{
  "hidden_size": 64,
  "rope_theta": 1070.0,
  "attn_scale": 0.225,
  "init": "uniform",
  "decay_fraction": 0.946,
  "final_lr_fraction": 0.0,
  "max_seq_len": 1024,
  "max_steps": 3967
}
Each number is 128 + 32 x the weight over the matrix's rms, rounded and kept within 0 to 255. Layers, rows and columns count from 0.

# layer 17 MLP up, 256x64, rms 0.169, rows 234-255, columns 0-63
[[120 142 152 129  66  84 163 121 120 125 110  93 109  99 128 169 114 174 110 139 139 135 147 151 144 121 152 108 118 128 143 111 121 169 156 104 148 181 115 122 103 124  95 161  99 110 113 113 129  61 136 187 116 209 122 119 128 143 137 131  77  79  98 170]
 [159 146 147 111 141 112 146 133 103 129 111 141 140 123 143 174 120 118 143 171 152  98 107 126 192 146 130  44 152 142  98 150 121  84 124  92 159 175 132 115  59 106  96 193 153 136  56 125 114 172 117 178 157 143  79 113 170 112 190 154 102 122 137 146]
 [119 100 109  97 138  76 130 160 105 146 113 166  99  42 157 188 133 106  47 151 147 133 113 134  97 140 140 159 173  91 176 121  62 180  88 142 175 136 199  88 197 113 148 118 117 140 181 116 189 144 127 172 132 140 126 126 146 120  88 134 110 120 119 202]
 [ 99 135 111 157 117 137 141 152 119 118 107  59 121 131 180 141 128 119 154 155 100  78 151 123 130 148 148 131 162 176 119 144 175 137 156 174 126 145 154 167 134 136 140 152 130 122 151 115 146 152 112 137 150 112 120 172 131 221 110 142 173 101 123 142]
 [188 127  97 176  60  91 106 175 141 134 121 166 148  82 138 213 134 114 127 154 141 129 129 147  88 102  82  64 155 126 132 102 112 106 109  48  94 143 150 102 133 103 118 168 187 168 151 109 114 143  96 123  67  89 127 110 237 119  67 118 215 174 129  99]
 [122 131 125 150 116 141 130 188  42  58 122  78 132 122 119 131 145 106 122 116 165 119 104 131 162 179 169 123 120 123 151  68  99  97 136 130 158 145 169 142 160  90 142 158 149 177 187 184 128 133 124 133  98 101 106 115 183 173 117 177 125 163 120 168]
 [127  94 141 178 123  78 132 142 173 151 114 121  86 128 144 195 170 118 114 166 115 123  91  47 114 208 140 129 117 137 117 104 154 145 129  99 119 130 135 149  75 112 142 108 182 159 149 122 150 151 129 187 151 135 126 130 125 134  79 149 183 179  97 145]
 [166 120 136 151 156 110 156 160 109 142 138  76 109 131 160 167 203 142  56 136 126 134 125  61 128 156 166  39 134  85 249  73 103 152  28 121 191 150  73 159 123 144 147 171 108 191  76 118 116 166 126 119 150 101  86 169 175 168  97 120 214 194 174  91]
 [174 143 148 128  95 111 187 136 133  89 139 128 102  69 116 138  92 142  96 118 142  84 162 139  93 193 143  93 141 106 134 138 107 144 135 140 134 120  96  76  78 142 134 176 151 125 149 111  79 121  93 113 104 144 117 100 103 110 130 136 131 159 104 120]
 [179 134 155 136  74 113 178 146 158 164 144  86 102 147 133 153 124  95 146 145  90 110 101 101 103  80 177 124 118 115 164 108 106 181  66  60 169 132 132 132 126 174 111 173 188 110 111 104 140 102 127  94 132 176 101 114 120 118 114 147 158 104 100 204]
 [133 112 107  97 127 123 133 169 155 154 186  93 104  45 188 193 170 151 124 192 144  54 118 155 136 187 138  77 164 101 134 122 115 104 130 116 133  90 138 106 112 110 147 209 132 134 117 166  95 158 129 132  95 119 173  70 202 149 123 131 159 117 175 114]
 [175 114 122 185 137 116 141 183 128 123 144 131 142 158  98 102 115  82 125 107  62 139 148 104 122 104 134 106 139 117 157 127 155 109 171 102 142 130 131 119  94 127 131 144 159 135 154  96 118 102  79 161 163 102 173 100 129  98 164  86 174 168 157 113]
 [ 78 112 145 135 108 151 140 133 145 138 132 100 138 126 127 199 132 127 110 132 148  88 102 164  85 164 136 107 162 167 121 105 117 116 135 152 119 132 112 100 129 117 108 143 183 103 180 134 142 129 154 169 120 150 143 139 110 174 108 114 100  83 150  86]
 [156  88 122 183 127 154 149 131 123 120  85 145 153 139 136 114 125 136 141 127  69  70  76 105 106 150 123 130 167 107 154 113 156 145  90 104 129  84  90 152 158  53 142 120 134 111 132 107 126 123  86 112 125 173 120  88 142 183 132 126 130  79 134 168]
 [155 156 103 127 121 105 140 142 135 164 187  91 149 148 189 163 106 183 129 117 151 147 145 122 162 112 138 128 137 133 127 141 142 126 119 159 105 159 192 165 108  95 128 138 182 144 151  90  75 143 114 150  91  91 106 138 147 160 147 173 162 150  98 169]
 [161 126 154 148  92  91 130 153 168 190 103 123 168 113 149 117 170 125 115 168 156 109 132  57 128 120  96 118 138 112 154 110  89 117 149 116 156  55 152  93  40 167 148 161 176 128 122  88 102  92  47 165 129 120 197 129 101 108 137  69 121  96 133 203]
 [132  74 132 107 137  90 121 122 150 174 148 129 116 141 126 177 169 120 158  92 124  96 100 109 115 112 180 155 141  85  97 101 112 100 154 121 128 130 154 122 141 122 163 121 115 130 149 160 167 120 150 133 145 117 133 136 134 131 112 140 109  90 157 121]
 [ 70 149 135 120 122 135 141 100 154 145 170 131 119 150 101 125 104 117 137 105 146 165 119 108 134 122 113 136  84 138 113 105 131 120 102 119 130 103 136 118 150 128 130 110 121  84 102 139  91 112 134 108 109  87  90 132 113 120 124 152 121 122 131 141]
 [151 147 137  82 135 101 125 173 104 100 157 153 195 141 115 120 126 148 122 125 196  78 116 129  97 169 161  94 157 110 115  95  46  70 120  65  82 122 142 192 152 127 122 131 140 126 160 161 152 142 108 174 142 146 119 124 159 130 168 102 132  99 111 127]
 [156 142 119 112  74 114 175 129  80 138 116 114 144  99 171 158 119 159 137 155 116 116 144 155 174 188 128  58 167 146 120  81  96 149 118 118 115 159 102  71 113 163  89 140 170 116 176 141 103 111 109 142 161 118 197 165 106 113 134 103  99 102  76  97]
 [115 119  91 108  80 141 128  98 143  94 112 128 181  85 138 108 140  85 111 130  80 105  96  60 140  91 141 128 133 134 196 158 143 176 147 171 129 137  98 122  85  60 111 173 120 137 103 107  96  91 117 189 145 186 111  93 173 182 133  86 183 164  90 149]
 [184  84 130 119 166 119 104 141 155 169  80 136 137 149 141 151 133 136 109 118 127  68 108 117 130 141 146 150 146 150 144 105 147 104  82  76 131 115 145 122 125 166 129 120 163  88 126 101  94  99  88 109 115 149 186 126 159 165 124 114 138  90 163 164]]
# layer 17 MLP down (transposed), 256x64, rms 0.153, rows 234-255, columns 0-63
[[120 102 136 119 153 114 151 136 112 133 117 132 133 193 155 140 175 122 129 157 170 138  77 122 177  87 141  95 120 180 137 170 134 134  85  77 113 148 170 144 170 123 103 120  76 119  86 173 128 187 127 142 161 140 174 114 172 133 121 141 172 139 153 100]
 [ 76 122 111 100  92 168 102 161 141  90  88 171 135 164 160  99 141  92 160 128 197 111 129 137  90 154 136 158 131 165 119 101 168 111 107 164  82 105 100 135 169 176  99 140  95  95 107 197  94 102 179  99  95 106 108 183 109  90 118 121 144 172 130 160]
 [ 91  97 104 172 100 115 118  92 114 165 154 127 200 167 160 123 110 116 162 130 109 116  89 149 124 104 131  71  91 165 120 121 111  85 173 110 101  97 111 148  36 110 101 165 121 115 123  56 104 121 124 107 121 173 150 110 146 139 168  84 174 113 167  87]
 [104 149 140 141 157  64 125 115 145  73 115 137 104 140 180  87 143 149 146 140 144 134 170 140 120 138 107 163 145 113 129 169 146 119 173 189 144 122 105 126 146 190 127 140  81 162  95 105 125  99 111 101 102 124 127 162 127 126 132  77  64 166 115 120]
 [ 95 114 130 112 200 155 131 117  83 157 149  63 115 147 160  71 114 115  85  94 114 164 126  67 163 146 255 154  96 122 133 164 110 121 114 186 142 134 108 158 113 127 151  93 123 121 155  96 110  83 148 144 184 189  90 104  63 149 174 110  64  73  78 144]
 [ 96 108  99 112 107 194 107 144 128 114 133 133 121 132 115 119  90 151 104 126 148 102 100  92 140  89 108 161 161  87  88 154 138 118 122 138 141 147 132 146  65 123  90 192  87 148 133  89 147 101  69 123  75 101 151  96 151 134 133 140 183 155 162 129]
 [106 180 155 100 158  54 134 133 128 137  90  88  43 110 134 129 135 144 125 110 172 148 161 102 147 122 134 166 105 189 128  76 134 118 107 174 199 125 103 112 112 105 113 128 108  72 170  91 112 144  86 135 140 164  83  91 131  71 110 117 133 151 170 124]
 [ 86 139  95 137 217 171 188 126  84 162 158 151  68 118 145  94  73 141 107 127  84 146  77  63 172 126  91 137  90 133 161 101 135  80  21 124 136 150 105  72  80 150  62 104  90  90 104 180 123 100 133 149  63  81  32 169 148 139  88 117 139 160 150 137]
 [172 114  92 120 181  97 121  93 114 164 123 144 131 150  93 115 131 131 164 125 127 186 131 107 152  86 120 160 148 111 135 106 121 105 100 109 167 125 141 120 111 149 151 131 117  92 103 105 157 151 189  94 139  89 108 123 174 159 147  61 144 109 129  97]
 [ 97  89 136 176 110  56 138 155 115 146 206 151 120 123 105  84 162 163  84 100 125 116 102  81 132  84 139 124 129 159 129 134 137 131 158 120 157 123  99  83 102 181 102 120 114 152  90  95 127  55 123  89 154 141 103 165  81  80 106 153 115 128 201 109]
 [122 126 153 105 114  78 140 124 101 143 124 113 173 154  76  76 116 155 145 152  62 209 152  94 214 120 142 174 152 181 113  92 128 119  83 157  75 156 153 142 110 127  84 111 167 128 147 164 150 148 138  71 109 122 133 144 127  99 138  83  88  81  86 173]
 [129 119 101  67  97 137 134 127  93 147 101 120 109 128 113 129 137 139  85 145 160 124 115 138 135 154 131 193 170 163 108 144 129  98 115 154  78 123 119 119 156  98  79 133 145 152 167 129 117 135 177 136 118 177 113 144 145 128 110 122 135 132 118 122]
 [164 130  97 143 143 184 156  97  92 133 116 105 120  93 116  96 106 112 135 134  78 185 185 136 163 157 132 130 110 101 125 106 123 137 161 134 165 138 124 176 146 100 149 121 118 145 109 132 120 141 156  79 117 101 111 113 127 123 141 110 152 166 113 151]
 [178 126  91 128 129 255 172 100 105 189 115 141 159 117 156 143 110 142 122 165 117 117 119 134 144 119 141 153 150 115 136  87 100 163  83  80 124 116 121 106 181 143 170 106 172 125 128  85 123 132  66 100 168 126 110 142 137 133 117 122 148 111 150 104]
 [ 94 133 125 123  89 159 106 132 116  58  59 149 111 149 142 125 170 140 161 130 136  97 129 116 153 131 126 137 138 100  95 104  99 123 154 115 112 126  63  98 112 120 148  98  91 121 142 126 165 128 129 224 156 166 182 138 148 125 129 147 117 113 178 111]
 [ 95 123 122 130  83 209 149 106 153 139 180 105 103 120  75  73 151 111 152 185 127 107 105 118 138 122 108 144 153 122 155 183 151 135 130 180 120 148 111 200 128 107 118 109 157 114 123 242  92 116 145 161 103 103  97 117 173 159 121 162 173 202 106  79]
 [147 136 107 134 129 177 133 133  94 122 118 108 170 121 118  95 145 123  93 144  77 154 151 104 121 155 159 133 134 115 175 145  96 144 135 168 181 108 110 140 115 138 144 120 140 115 118  77  86 132 117 167 135 150  61  94 131 144 169 107 143 132 118 146]
 [126 119 113 110 125 246 110 136 136 142 128 129 143 118 156 125 175 148  97 124 126 113 118 111 136 126 166 133 184 131 123 126 121 119 122 137 136 149 136 146 116 126 117 174 136 136 155 128 134 112 109 145 144 142 115 139 143 115 125 124 127 148 139 123]
 [125 169 114 138 122 143 115  96 142 140 117  73  71 146 152 117  98 135 141 132 113 163 155  85 130  25 173 126 134  86 156 123 110 142 126 141 154 116  60 117 126 142 111 157 149 131 126 155 125 149 131 166 123 128 113 163 140 113 170 207 136 174  96  93]
 [ 99  92 152 162 161  89 134  90 116 149  84 152 134 140 136 106 185  97 154 119 118 146 173 123  84 152  95 160 130 130 186 107  74 119 182 151  88 133 106 124  98 180 122 120 134 100 150 143 128  73 147 133 126 103  62 141 164 119  96  68 131 132 149 122]
 [169 133  98 114 143 176 125  63 149 143 152 106 145 122 147 109 175 134 176 116 108 160 156 112 142 167 124 136  72 107  93 166  98 105 181 132 160 182 186 142 152 151 101 143 140 109 161 151 129 105  89 143 151 118 133 169 106 114 139 129 206 153  96 107]
 [ 44 129 120 106 112 145 153 132 153 153 142 123  92 105 159 112 104 163 140 137 179 180 121 140 172  87 174 136 164 131  75 143 127 112 158 130 137 138  99 120 146 116 128 137 100 145 135 105 128 120 135 179 118 113  84 133 140 113 132  84 151 144 107  90]]